Weights of a small GPT-style language model, trained from scratch on English Wikipedia.
Training: a variant of Muon for these matrices, 207M tokens.
Each number is 500 + 50 x the weight over the matrix's rms, rounded and kept within 0 to 999. Layers, rows and columns count from 0. Numbers have three digits each.

# layer 6 attention output (transposed), 128x160, rms 0.13, rows 16-63, columns 80-159
433555538558420463518503451566459568544551487478512503613493512448512471492536491541514472515568550577539493505400409457502506526604419477483478490461425425501503494493413458529648533489477452510453613423505531433546548414563546471510595454
607476509547560430497419428493478533550471500532553623463491476484429497421549491513497443509518465482533533593465625465466523502490583468487531587551499491508595451444478502553490521567525378511463554549458528412484547476499486532426614479
495363509469467590478446522522415505528537470486464455422453630409485469611622468500461419439521452511461452531515511403431465599519576430533505465549480447412497501537553593677492531453410375494443490356606617502513521574564525590490532497
565438493519379606499536456469447485511413525480543416517484489540459645610505519447563486511538427462517501437536442518558371398568587489506535489473480450441439519518439401581492387507487608401503533494554420554459564499452488364439375514
432566548453518436495570555529594580495660466454537469372456443517493395421447412573602545425471464479522566502526481602414454511533522489511466591551540540454493408515457505477603469418499509507670523519511488641494472498458503551471497474
493462498376443553514521516477623415525530620458485489516503462504516505545596530520531460638474513479422455426499481547540497464516489426495551585459421416508512489547446408496542554406477547606489547564521497537502518542493485540397614562
403453512433459512418391523467515541555485429472507502518554544428540557491554511489415527522486535494488480533562565544504434510438484477464460409616495404552495503562512480438584497543534509446578555583499503599494482579589451495499514527
492534478483483538430446442507529490448489537498553522490567472541532545499405484438489510583533557557550482387570575557514507478487569474531480511539540432455484456517412508485561449553526553581460530485459532393505473462519536505534442545
453558499522461454503525437547516533514458590412565471551623483432575470486508522516421532504501481522474455340473536470493590489509480458417430476472596479446505494483478438488419510402469526462596451521440468505518452493386556509538559590
408508459462415474435551523467524556569444444488511533552523560450506432477505606502427527501503478556414549531585617430517435594436473546444494567493521388528574386533560491458498470575583642506556401586518448415383506515486487478571540579
523410466555556602417538567560453487533498556435503538475536499510451515471532486465601539602379520402476401525523523439523514526452599362497491468578465505516479502473446480504541562459570430525548472500505566473476453499544524530501492519
508520553483564487485384515397467552440501534458439556571529442491504507595505388450554459489482446390496530483519489486562433519490462522481496527449536499599521513469532464564514477417544560486534469545501422521584481554398538409474456460
455548529567508604469530451502531460472515483446463434514414521447521471506569487553584502531589630411529461554490506493531528376499454434590539564556486475428470573468556632496533432395419433437485451408516495444516570540473489551494520489
518525500552563515548509513580385491496479418497438481450446426526521430568457475548602544598468531542541569457382496493502597535460466449523441500524495543495534559588523543508591539499577520487540582580568425486513533388515461467546480483
554462489447458428494465442410468453505479445524552514474549535470556492541537465470514510514355463514557517542392489553439403553543556478540548535597560471414436411553541459535492504480435452523455472457522541516483502518530459363524483454
639458536537490424513501559521516529466514544602476493527451433572572547516528525450547722439472551544504534471417622520494479505599482490449491405573462467474475535427502523417552560464486390522514385525543568483594498503485471580457438509
480458497440419621474505464509372544527488544447459429542465385551473460471535495616492551605537494594364494509496441485400598563528526579591485564468614441451454507503428495592503561513595480602420437527484486528435522538489507449482465492
477481441477499435487509406564532454519512505513471510495394533521488545520547571520587466534602543473549551424532448496568571447435482446462478461488624454347508392563512486617482533549490538469518561436410475611464493547490491517470437579
454535508555576555413450554431577552546529524500543597523534374544420516495543516414620479582454512472437483521430529525476487515529565405509498491512552485455580522469534447512517469500544492495617506497509477464499517460526524547464524602
640489442523425488468478533558524493523550477589544557513481500484491461441493508580613515539454546384422482544414529476508548485578454478509540512467514552491558504419448437435459529419508519448496531525486503474487556554471553474480491470
518498538391550427499472512532519535537495478510515590540493503541517492512452534436396512391459533467458578537492474529418462398508533395410528575437396499394526499588503521484518516426469545464553437569475470385538481537518543468490559435
505509493507502624549621529502426514545577481561568463571374506457482449605459502408561505482595492393468467524575487544469535493469543486367488486430414456542593512559470457394481406488429433554365549496531460553666373575549458418589395509
443431500408591452440470446485423487529513524573554467520555518513498476468579440555301434538497576451543492525481439454540495522454464514457596498473510543443514513516458520614521537563491395540467431510653473573468595561387560479510522454
491485462402548559594395489517463491498473523533482564461414507507523544499532602564521505590545507492499602538572384493460511475514521483390459513534441531483463552522488465452471428483512608516505554502352474539533524484396515508553518459
555539567529547445530524535513480484538523503437502528509432461515498407578530504548441521502549434454517532391518525549463553502446445575444545554577384465416513436476410480514638413501525477590522453624552536497388565455466663600516499520
405424435458545406471581441616561417560642584501563386492461499436522484537468547481533508530427504571467553495448364474509592626578501491517515459557472563508542526493566461552423506620489453450528534525491455461485565532423314498422495492
457577428451481492490552489390566460468436480556484592467551524537473474669526487469550464625506473489388575520534488519478430587580523432465530549453448478539456438513544512537649381501433481446534447592499554541378469483533512541508478445
467525530457548530409537435496511504528518469540508541477488507472478551606525415458509518505591563514423491450507538541478497504487526474467470503570476562447440474528494402408449549496531419456546466479545624445493435560561514447511476542
401504489427485522503455567567462557452499560561490478484430517485542547425509519488529485484508529474634562499556435497505431521504559476538493419556569527565533467503398431492461438473534388506460462510530468414559512626486593514524546515
508490485479562497531490471502491464421572608496528492490495497531564536477533571545427408596501408438439545519540439566528489532555451512464515593489510558467604537451496587537463569498452544432491590535448498499468454494520515440508524432
523502575450454404522487521534439478487488443428584481389474520492465483496548485613467443535478463532481494527514642515574520555523480565423514395397518474396536468541509445506509591505485584564570562425452491543362501468511466362541523491
480524503554622469502447471597518520539513467529539568402503456499489489584469516559499466508602464515467617499505550506527461539484483518536473490497545453424417519519470505572460392519501524480509479360644491545487499577534545435478503466
501478502557477613453524516454460456326504429515425427478582516450493512458527562514540612542572517503537514535548526498569492525476406495561556535469520465486473537589463593478512562511552433412417513532428470482394510455517502559404539421
536507510407368470411404468573507580472416536571506475555480561506494484515446477431484589494500524507560525469435549515517466489594552469424445388423493541534581617478426494475491537590516537512481533536466507580474482533571487555526477455
550515533425505510510538607515453448487501509499507523543468500460453453495501508493450422458497578563634402486521500536531543462552583460530478527472571545478571530607627493327526448583561455506440430410507556535480454555517437461498511454
497557574456471443471562556539629491566469504631559546530455537459539458474515519489567467550511480511534478412470484545506599541508458476585527482574500492533501541479452517558462528481364415474488398469526589534402477457459478546561435405
532516461446493458514512448628505509483496509563512447522427514527484504564600444522454545501485598493446475568541535498621474537512551525544510538487473492550460497537402529461537421428500528428503483438542372543519437502505464513536485471
582437539473511531552538542480563583481434601494543474372464468470489450474511512584470450503508538501497470419643510473492458531476479615445534476582456472558477560397532443392426439440470516446482546367514491343457567575556467581437491429
464543521530508361581569532592555493579543522452429552511427499513496574499413505509451560657401492481572517448514537562456515563485589549464489531460470434486506429450483556466518451527518471519439435483487442515576358431545454553579504431
553498487424511451349541483516655505545518564562517554563471455484420578546560491517498517474499434507514386446562549479515604429538507493545558496416481518515450531548464551490481415571482521369460515505458471569457570543381501594455578471
527460511440446484545539447458467523423472488510469502450564491522508537444537530405610492450582507541487582570570546520476459542555555439533463514544386516483539451430584595430464582501522349409535462494618504523422503451515515508587437493
480382477494419553571537500502413479487534467508519410436543462445421450536522517484502587537413571515436432619511410598543423484446448612468531530511501563514447596478484497556597560592593531410430401595511509467408530480437561484468573573
554520501487452528503516524649504435475521623435514513469478419431481517543568486471530533482402550432585519356461466484573492515474404490448488478425556452473567501517563534449446429582481385463472553495457485513552576403485541529421408566
426505428432523500491457602422512488415492453458519490512499528470519576446472475553418536524354548471594604633511547591549564409463532503446483549441529461525523430524519413404462472544533488451509450331477567475485537463434387455539510542
510531446509548487417486462483415475527503452540445498435497525474524387521395530401500507497447562488497526467461432496571512590625506427478637478470472434647533523530400457445457600511520579497445533421533593499491522533443444497497530482
533384493471509428476643451495461559530540440661488566505477476485584487428445492595512536420557497559576527484555445507501447500523465469534515585607437509487533538534516513535553448572516448494533541559438515489554542543497572468463550578
551488497457502527418517548407534519511647416568575438545508516500601553531426628548595400505467478443400473445575481536461510519551427541451491584487468472560390479536604492485529534541633411551557426454499499546491545514460477499572541617
484399466513436540554450487468486503583447494535482628549497482539448469501514485531472611466490498487540530406467414518602479408419451411491377573572452481605481549459546460495636507489541477384437583504475483462310499572508471385480446460
# layer 6 attention value, 128x160, rms 0.147, rows 17-63, columns 80-159
562465590515544444514417453469499535514550497485492550494408453475411471471419462541540483497551495498523513544513560473473481470552527446540567610523423463451565540429506597477482561564498459496476583504476502415423576520447429575435548431
434431558522467578506509501479466499496473472485434531494458560417418524576570463489463426362506475502504456580555616362403502573508557475482494502503489534479554496447559529645489560449446452636452442429518661518489553575518543577459468484
474441443465457575501471493515428424555475539439553386499470558559421604628548517461579460472500447499525468386450498431495362414557516492473509464524503491467474500503383406564493416609525569439467412581453420484422488466444504407440396607
491630529452556382547610566545593470498509476500536526431421483578506462420428458584614563434501435525529535510407466571522472536539490481452546532482500584529556440487471574526541516468400466494628466516471509558547543544461522497470538474
526474512398431508563535496443676458528553609432488405602480515466461490536506472484496501604519460429466486374569575551489537548411510532541512565526558397497546519533445455467509576451545631588532521542478424500491494569405554549456499541
386375493409567437353466565516515537530512425531584493538481552617483499452467545440460578541494465546537484556516562505575444485431579514449562423493478460537510585520461514459535493536513419398494538567553522520483419528514440510429472650
462443519448437497436481449465529579420514488478587464500594439595585521427505539508443457568491515587507451447518541470457461482564495500505455522543509536426471418561501541388565416483633483605542529564453535391477542450538582543563475454
412500435581470489449572500476577493545377482466539530513514418463517409451486510481413521468477565587498451476517475462562584503488393411466461461517639481375394518516498539517356539436507546491536433619505453469523457544422535519484526514
402510476501457526472530587493520553459536393454480511524545503503602371535426505565433600567543502595443479532526615490458454556555469550411539508455558465501457469488412558440519472513495592516548472541554477523444452565442449442510482507
517449493600489582411551508598385526434493516468472559498475470508523482461497432529653459625473569450511465515604560514494467513485556393466468372591485562583538583416486510570516520489592397532513512553529484476460514544470561547548492545
520486535532516468575426484420459534468539455432476549528439384475509519524544483506504442491504503448514486436479466465579426510518436563402496492471492502486504503507622479517462534415462497440493408506479436439583502577486559441478504539
428538501511539496528629450502606470442549524454437440617447597382521466526514471448490517488584556422504466530540564393472533443515489554509570551549552528528500507482525575543525462430484431466499483427462506513438498530441539566610511472
540498490555607476585464455579434465541599452491417463415462475553503517575457424431518519511515541556516506438487405498544537497533487351515389502623554601469464615494526578451694529472600501475539556494489462540476488437475460538483513458
542408544486451406476533449482489394543469412540551529449480610451550493533600439495475559468400446515602438481377482558513415566498478561492638490556494398434451452553550491525476477499480562564440503443535540593491431467526459376483517406
582372524547491414516489514530626507510479502466510547564449434464553556477459561465583525519415567505560627551412592502488569523524460494455526461551424506466438538322514524407484510404505391506491495605489550487577472583513454554524447507
528446535410425547512522489440475501568574499457448440624422534489516496442538484547538595556515471516423391482427439449409670557476493572512441523499555429459515513511420512557553517501553478572485447481469564600481502440454495498512543425
483496373471460454426509389521503453474459526513510505499450473427523575580520532492555458584588537601515590515499510515479562527472453519414532494495566503477502433552573473625530481521559518431566561470399445508408535528451513516460470572
416551585524482500491505515460545513461530589555486551609613484502465471417516552473596494635492532506421447489467550465489391521525503452528511522472594522472512520511508494548538521495448451565603487462404508531525525536507461497385427581
538507442562504462451469529491442556495595510460463523511579476397462390514446486490641454473447562406440468513508512464545543456541421462510514519486501556491578490472503475402512489519558437476391541534473468473498548561418509479487510506
567454500432543469498515523564463501458525488496482586562507549505549507464475479504506565406463522546442514515497514466417431410573478398488570546470432509404552432562430442558570566403513536424487513551489516459560454587498497467519549477
549449419478532476520587499471511487530465587528537463584394432536445439643502479466575526452608462530433545594556487628453511514516581536438599443409419453506622537442552432422475343481504447538312608479556531530610370567552543429515433545
478452498425502435515421443469448524550492469491527543507561464560523466505611429541388468538499584434535454503416531520484491450430481533365519546507522551565456495504586529547537535545562435557519485482579538558502514619468481478463546510
495449484485549554549446523481473488488564490564550556593491537460460552440558570520475600552536479492588543480498483472457507513560538461435372537576508512511441547521502559472485475429604569468457611577424438499524537529444458473642508492
527411547496566434499541448483505449530610480463432543496496522575524389537440519531442502442501503471497534426472597532619488458463383529470510544467450553500546552507480541484563348437484444476555436529531507489472553499476670583555510581
491530516489524459468553517612551530634586568517584435487528528567515502564494561446532503557519501429543502406483394475506550528518516543434525551548491630532543506475522450579485512596532433556519540584561502492470608508511343533466501485
414510541499523642485498497357542454523457423505550555495615503557515517563559448542601403511558537542413504448493533575462454594564516447504527491514486394549409449461486450496543514414431503489527421553511604510445515514399589553502493507
465570554414491531415490488528468548523460469510524525549512470526460496566540472437456592494567496535501553541521489470474533482393434422492549495500485570468506487493516457438514509494578476517545448447502598337498432613513532470533493612
393500458447495483593485456476461487506476491578457498586411502480493544445439551518512523425478571482535633460521483561513485568549516385582559488495598470535487578520524456530446524482604474427452498531444491509566528548533444545620413513
565490458537559513530498517492541470474510596480548584521554509524490495521507439526532525595551374533551474397551507632473552522526455536468511571490483539463560591432565528467514606505426517467427520497489525495461462406479459507456469555
513545520486554498446478481495461463447446521501604584468455529483419511493454488488445446464471502540489511553438478493491459472426515526410534354485458571425642494532461541537493498501555640600486471444502438465399554489456446368617619507
523440480498510522536520510479450469481580481493456578474547469466543537548434568501537461495576460553477624455547576468514439453484487549542437464486617511441488556454518446526463483489499543511588439505538509530445543536527457390466457527
481547582512425507580486569444459468454530445563426502503591532455571508414510556466605500532482478519509477444529455421585519453443439554488497488551545566536511548529535431446535496467621372427520453476475523506385472439466536575430473445
535434455588413532467522531560502467397429522463526529562505592472464545561519506381519532485452512507503514479422633525569445474585568477510453348433530531534507572470425425504543565597575508534361493513527552488517512466527474561515541470
507614489494489522447464526561545411440501536473426486495409509564494474562467467445535403463558556476623464541490531515485564439539478542508491497509501527466576511520524469372508462541566386495490444483556536515545526526451379509526569546
467536579472504471421491501524535457537463531540558526526486492421490590419464511561569404411559464561495470490455546496516585455522479454581456476518501495500456475490458602565422532531405471484550389543548521413467549552474468595590463447
445532435484542538523479538640565488576484505468557414506547502502479559546508427520508521411555560388504501574368529479595485500491556514440521499550472500590431560578433605497520398522617520445455435477604442472558421433487520520562551432
520521581486455569548526580485484532446495636508569507433462519470583505487556518534482505485483495510468475402579571453495508564387539597375603551558544495554461565434495445442406413463523515476591501401462483390531539569556450544534541509
514533486527572408534585527548533521555477493532507533464405490555465573487465547523518556586552486396525605457479508548492462483441573428547516515437525500509499470503486461460480481535587502551416476494441449484581367427495494538562564488
521492504473459501395559507496650477490563553467440554613484442509470644520553541547513417529557387438437449450482584499518474534565506518473540474438513482518497571507473482439469477568510491415524514498461467613442547628470569535474517475
465494582439490562527376461528532507417416384495447525457513551522508544473480596452603594490503519584446622600456450460484502537524507483458508522509405516465555547460534582535499499496527413409484467539586451496496454478481490472575507430
527521445527429517549513574488376455569541484462486477428535476491507473523570503497511579482389656549447459563554465579541389429420451566469506545540485557539495564506380365536617595577605494404509370475513473526406483390465488452506497447
537472593576457463449471418503505432475485537484554535486462422465449527534488567526502470478451445430457485419505458604503516493472497444410525469455605419409493525564597597471467478459430398477437539508516467499575561449500542559451465507
474507488522503431509429503405547545463413495462513456559545503481512559515492521514434555553420475422562480620565568600493491492468491466476472505434588457561492455521579524489432473586540450512462449414500519421401525452412374399470627456
563590379515547409478478506503451517518552446505420474412474503511494443491465544403564518450510456525479567456539464485504524471519525533524600428496489479545598477563407548537466522495516441507411552537512616491471478538527463469453495494
512490507485572416511602424437553509616506422620476553532543514446576470493432452560505488453550483590609504466518412426458451545551516467496523598479453556482432452453507495415475490540560459426552460515486562438529569518386527526501495485
584485464431519528511514490483523538430558319524580516525542512547476527502419556508532470523403426512516451502549474551464542580585457515454546638517471467568495471566557463524440542555563387494583466550540537525500496530367501474558386580
432417447584418564532470452496501413509457431535504637521451526515455533419434450542456602494484547526450527434460398519641424382454453502493400566516517539592493546495513361546615506534482439487472525567523514450304531576557527454489443467
# layer 6 attention query, 128x160, rms 0.141, rows 64-102, columns 80-159
536450555448512487524618515472510547536517512480547514512470540490447509429539504554480586502505506493496534537480556471535547533501468485517551430407549533491545496543551514568534460498464523529461469552482492474485462528496428527558483507
527622502494555492547481558476475536447506522526461446497572520465486503463487492540487532404502505425391439504471458504526495462491535515486437550526499521418475487505534537545484506504447491364476477491480510510488496462432516487505474488
456391433372478432522539545494454530593462484481465458499478438578527496478516525527562490571487453547595465498483517521565526550518467489480433500349431551481511498517439437488504474542499477534621515581518505582507542494554475488512537545
492410519433433498508530518537459538524548429450528463523479544541504464537451442522496505435485500525501475478491519519552494538443392452495497480402502503481504476526420455473520513519525485479449497560526536531550500536490573547491501462
473373399395388455527559537567423540613584511414540501607509496465503452533509527500528543496545413583515453489486556500589528567497413474522417497415463484576507475496497495473513451463565459456533408573488456595551541445483506554490449527
513365595553491517434564409462514624631494536510483579455483490460471551483524519511520487600412552493569530520420561587444527592557387516523497454428465346506380508513438523443618517449533534526423530661555571524500458561473587498544500481
526362448487413520564504472557511545607590468477439480544554476520638439563537429518475468594513499698512524472427531522440437541519527491575497463537483457582529514534501453423557503384435450487487513510452465501515544472549502488469456482
549487530553495518461525531515569454433481518622454485483500530500519441551517482434518479537486596538561526466562455509497495483515549500522489590565494559514433526567463565502547490445507536445500547471478537488454447444515472411551456452
448477534361591486481438551522503452465442497550455536496442592528439512533535515492548523381465549510429572496472461489465478531542468423547458484479474552481521598649509597549493375537597477435552550521544524502459470411524496557549507486
518508507561507547463500510446576503542450506588443484432526487470495476438498537538494520551500495465444435479525534437455463512465520501449441577464408479537528472567505460492448510522521569473535519542449548511463507468504540463426548519
510459515496531521423440544493479436483496499454509477540563487473489424484525485422460421553445512465441487521456514481514518620471493564490559446474582457434555455441439510567492462491411528448490532470567486523555504456497544448429522491
463347508565486547453530524568554519508445545438476482541448466409351434553509528476493471471470545493559487519573420424540514565540418547534459429536466449480403497511415557567480476512492557475489500536450561451528487534527530514435432509
569483458512506466528501462417542573528609383525492462496511537454554501518457482393501421463507593475506496483446545518442486533541453488490369481478606509595465446517532493511518487482519514586581428541498453569512508506516530458531449506
525497597468548469554503457487504563470494499447530521495466426548462502483391530497528496460450531520514551636450547550493477568504490540510444467451562567466414462559572567481441527572586446593475562478510491467460539411481441461540480420
458433520584457499521535529542504530460534441482487485501533546487553510585603497553518531541487489515496523510506501438507544475548428545427439484539464504510493569501425450401515432520553472433519476484414486542495563508472494471533558490
410450541453432477520481505495488474530428453523494517523445500471479501518477602485562485532490503495531556458530438523476409566462533508473539544457498437532566549458572487488543487508518502480481534488565487464456494458492533544516482520
442523516556497481518446472466584427515475530472493488540518551543487475517525520528500504358506511436507548443487562468493551522470506384496481536477494520443549477506467502566536418535424494490543504453479485477498478519430471502557519541
536510519590470544446502435542560533488430564558529513478546496517575365539563441461489517575492541558476597489514460479452420538490463532536458494569502511578444432421508547464497561454472479457466459578477504461514480521466533468506416556
530490540417521431542560564468468524504513503503469558483517489510428489462477574616515568464468544493450494532493578517594518547429467496501478427414560494427506555516475477561492556448448512513474550540559526551421508538505556532495515463
500530560619537573514500462482547537405421514580560501504537565535363500499443544467468495529460625449450549549510522475504478494463570562501614520549518501481453493431496564524423478454530499588429496470494533440450467540493502509577406508
478407615507555469553483548453516555507473558555457536517465555508373539499487612547475492508436643496560542557532482534553502581456443575535587500424484509399488466424439558517532468427486487506417537517547519513422483577439572588517420527
520571507650588638472530484485573432438391553566450473545569469560509502553537573432484506517384600555446498506516517439577550464453447544481499458420527451430453495535426483523394538473574524584461557418491581479415511519584502430481506511
414512575482527522628398622370567426561515431420536426485487574525459509409575477546458500447512601473503488583526452441523524545517466483480458537345444531470569540460440470523539563481497514531519498431522457504469511523460454515513517490
541548471456530600507537421650535482522439518516538428558544448534516523513408509515511491611578442500551479573459411523412495437425542467513481444481493545521427429597465558504578422577487573447448438497502518545536474446513541464504503524
494532466446493523556504558455469577469519491492507565477512424539539538561614523483471433494466499464531516588414452526505501477478472552502477536448469504455537480429506531494389433473569565480507555502509446462524433528447525444574471538
531603517497452529430540481485372550453516532517458521535530414542480422427502452516455542516583429516473480518514523485551455451469545523526400469490509540535517505456529519535481448473556465477529410449542476524504551391583430557532492506
561529548532425608495464516444454508510522477608488576439486559559461521493507467555431525477437496524451537479481525516533450467535548571472542464484476511569436493449433473468551482498453521527476508383496485463529496563568417502472482509
564465508495531556489449561424471497440491429563496513597434566452416552497565542462460429444439503474442505548456522508492464466562512502614476560394480474617512586622511533486416509449559522460459478435504510551504484510426539490558505544
609453537508568469527517544573440602543505533511536535442487522410467486512471506449459470479403549570437492411482494459597589525421397510527562523512463526485435534548485456555540515475514531522467556455553548514509453456531433517542510480
477464501482497515489479471546510548493486603470504489516532562448528497459494638532549468513460570488428499412563558498549463512458471533480452549467391587439502535547591628464380501577494407520541483580451492435519467543511552496528508520
497493614491517590525509523503474514392475540527624486527543467463503522550477498555479573531515453500483450467464545532486466594521554424485440462439544515399458578553520486517515533499602447453506508490503511505459495545499588511566432465
524504484488494441479494543495452446378576553466450457477466567448452433471501468424454428457470540436404480486453476471533552449520562543550528434612543540476490491517508497522541529515438518408486470431513461526475501454465417495452527507
454497539522469509544556574427479531482494450436479518499496409547502541572495465537479499554519466528521526580502508545554495530507437500541414508447490547582499530418420534556538561494510449457520486495491491438559429520519535527403603558
435469486512479545527472451496472532463479518468433435524611478408473484530568451504551524482436494512541478475511527590460581472477424501491472515478542476478523489410527577527543506478542522477533504483484547513419470552532529585576466415
460474429467521485589518428539508435491555516465473575436485530542492483422464483570493458558416570459446503503423507517427524514439463448419532439429550500532556546441497441463448494506539454469517471508543450452636506420518518525479487549
453495588532534512461426445508517500448537456585543562559449498467591490545500476496478511519576446561516461537465434530523512467545483460422498468561478501415485474518549494538506521406494500432484534536570509530536593466564498449453552449
488523487512530510476446396509445485554507475531480498495569412479501561476528415556481569460534482495529555533485519484472535413481459489600478450621573438496529441502597571529431436501494498495566530513543465522515517524567420504490511469
467534474484510501586496463464539545489519521514475511464506419486543471571525611461462614501457401488409497496422526483498428454451515537473542564534457520542488585575493451554487483510480414504448535416498475475478474519570533488440416470
529529421447529483507508485521481414570494532410473431464456488564499431450567499566473529568511487446431490551460476478452467462610524488522517468549460486534536500412488559466466533499398522471437485536500520564532480415451484505557483391
# layer 6 attention key, 128x160, rms 0.142, rows 64-102, columns 80-159
419494430477469602548542514430446475430506535485560560589523470595522521559516480455484489530510532514505521465563561483478397563521517440453564480536459429526476509514496408478514463482559508526515533462468514480526454459506434569548553516
562552450564559382502477531642483493514515425512507503474440440547525464532453515464503521381468459438484496482423409500580522396532539560489524529584555539485465473462509483490505575576429557453538448475511551469494493494456509433478494513
477462478486514506548536440465512559540445529521543472549462533536502528590470432532500457543481546580550535520564499499454500578471481500478525558421483474460454463618469482507537554531558502463522539551460492509496504496454523466550529489
489494474541411500492552361656457426524499492533556492451530506456524406456518530487482605498497518557525549517492479363523465448449654556537484551606527541564473502347514579493449450460445559464516466519581543461575547397555502501590466509
509427554479449551531655380508528529461490586460560548482581476568526413542570473422428544561434517600569525460553533467375496543575483545486531525481508541554558454479513552477498466455483533462510501564503451432505486469486516547470528498
476510525583358571489632359625514387450444508468498517559508509442681369482573506416399671516554456647551589523538454441401509390542549358411534556657485583682469479292590618494466465504525552355421482561569515414501581430568416522579472468
496572439511599505527501552415448473518497507506526446456455490546524506530457495473469448507458511437571533525511472534519610507473525491562531491483463463631542455566478507486438616508620534516468491492512534537515492516573451439470451431
500526443500598534478455539518545474449440526470442539539475582509626546484519551569488482485523627536432463552472517542574590546519479472505543622400500490485490469559415470525494509391472531493524460513473492526503486494474591531518475571
536461478539545457450471487546489390557528461505411431431428503461452562463447437561575521477479455435481502525497493469480479589565499491485559461494497516412449547460555435529456589492471601476452534571471609447499519483520514485471540519
604518608524476503510505551505520465582463477525469479447533515471494535544458522539487455598465513572441477480500505487459472432492426493570417478479535482511637562474517445455548514481497574524525469479437398488489508536499540410453532552
537481519446454444485514464470491529509517579583598435455414414506532432485520457490442532519564522574481471482475455431454478516483575526521534547526429515567526458446492497537449476565437493431442476415494521503509494365498581502484469537
573416547515434497466463432552532466456417443594568494476519418441521410532565532452440575572514428581432496500521398484422460462574554400525485495568480514456568409373524505556499419539482523462463506590570499551507531396495473447572466519
550495390473531456503508495503559573448601482455524513510580500484567508568494527535487378475453627441476483483503556536480529457538453422559472477559577611506532587485478490535480537489531476542591503564448441506471533488562427491580476375
445495497523529523503492503518503483556503568546482469538512468487520479500496478447510469446582542406453481544400524563558518510470506561567402442489558545507423534479516449564556527530453536500518503525518539475521555478499474416531582504
507544517466507547473418477497583563468424547520396447506554493475464485508565455545411556533496506503424511547545525423448519515511508474474595511534475504569493508471485427441521498477519534542446521514451506434406446434445477531426480383
513488468504473466570513509499481442523439494560553521524492501597458590429496513589548493580536503431486513441487508444480478485451489489475567442491538420486524536448428467552567553498475474404420504527472507493431567460506550571537541477
475491472522470476522668615520500507464556529481447526550555492558564530501525520541463482517523454558476498495505522462574503534537486481538553454469533554495505576545545517543531475491557427474481522560465470444477518474522582491412489457
476515521541427516550478493559577389558554399473550527499400514468476534446451510481484606414491501450481458502509524557530509489489509577471513476546484504564468496466537504484454461510486567520447456452486488371486451467561518553600498536
473570489519404468459606453553532478478528477487488455507526434509587512526531531481494608415505436531508588517469466477483490425486540468524477467554461490525448552440460525529492495551485526439497420498523560546464562406516475505391479485
528575477566504525479447554551471408431454463526486497557519445497549487500442525466502561449549427497439515523469483477532535383484578434481489487560488522543519533372475482533466514501454497442466460412548486532531520503569398484533498505
470599526582408440516568453651430406390442392554599484504573417531621448516545570420511615442535489548469502539461485411551545332472661514536537472615530613573422468307477573504427427465344550467582442384655537470521524361594486500491555501
522530575550479492531548512605436434445445463536489517522510448534414563570467516413544472512529456477508545537495460418524656425539549510421482422551476547525436392468453424484479470511512588445485448448558486480462518512501399448426499502
431595473663588512549511473519533429397475431629520441505467449578472408478599407276432589444386434520455596531507473454436500359451623495558527522538503527657535489277508547514398516404441518439474488477603466495426537398661532426515421418
501470516484569489539493457523489485407617482473453540552456610482481449540450502509462543529530544516537540475490454547480534559436425465480453482535506529473525403617518438584545537484528519586480512562518558501472485575507511508487458462
527467566446505515462506427423539521493469542593495486422549490464540404492570496489411509572452513469578503485544479504437598429508432583518498510363610504531440526583482428524504540503533520425520551512561508465505471437564472505531527529
500537518520530509430502511495485493490512533506475479395534528484470520449491535501502559514467569446465551544517522503537499518466514483494494443420486580513550502610425455534534571509494455536501516441422486457523479499431485510408539514
511575437532494554517436416545439502530403497490390510484564558522578513511463390553478499460477476498515545499486436477481480518543580498505550588556492414508472442517528516527564485529547519595496521509427495489489526549539432514535603501
550560452505547521448486588456508564567528495526445508511419385527512499524532534475520477548426434462484449567499501489526541410531531479417448467522527503460463639502429542567534485500495511472473585529442520488568519473469507473518607530
621538425451558511517519519534429437431527482496539494556515495492590407497545516535534615525538466440552536527513476510447501456516552422504503503578472503528496476491497450446411404444402508554583464478520448477509452461486537486546509443
415524387560503507474578451528529469554525433571524559473568503521484576473495490502475480579537479494467444545492485544472527443594528491466507492512463442407541476452519577487515475445440579556503530542521489465510492517420482535465565386
464556486528510536462542464557531494484530538456512495506497507505551520471499489527550492508604581579511570492404421548438551516587463468477501494519471482494404527570443524484519566430446488550538503437496519483470474458513480472576485524
484487491474567490505417545465494568526503601436458465431463501500425507406542558446480471516494477464489468546554511498535449494443497463562552573557500496476488575560549554507540549470468536515485478460487490501514451511513489564416548454
481518478569429508466483487516507515431462514467517508505517489573456465505553509547486472522503571542520614445415515481559389509443553493563507527455517514556583531553471461525528503531538546505476514470502531453519548525406461493432515534
520540550512440579501568419479442393477410539469521526588552461508486442503569493516498595536459495556443532494525514532436569477402538484545505498576504507484501513425539591548435595462493528533576474449505527402521482404650517568528487514
465465483499468567490520515535465473496558583481540457538555515583534466553541371479453455485484475568497483533524407536467468473453498504429483519519509451617467514503514575506488476430459532477477458489459574469504518516538473553517446482
482478425547524504516540511468439554534486544517478475516456474590390513550584565513519560593561514528446578603571488489436461558495509479486499532422510504579479479557539516499458515555638521537556474450489537575482477488466457448558531517
441448542505576451413492433428478480510416515486507536527552567493423515513573456497509528479309501518496553547556551523420550520486496496607482536513446553478528523609558486427478455460466527492542533530489505438568557531524543482380487482
505537466456511524498520504501447530502490486425502502603498499531464508477498524523541561604455510527413476519435436536553518536437538577460396453543545467537436515654593494537523511484515545491446524503526552652461508478546447498446484473
458524529553536461585468531534564482499631494529462537449499501391480553518508535393473448503352516503503489503504432432519480501476521562617509561479416535540512518476434476387491519504477419489521445457513535537504520515429539524510526509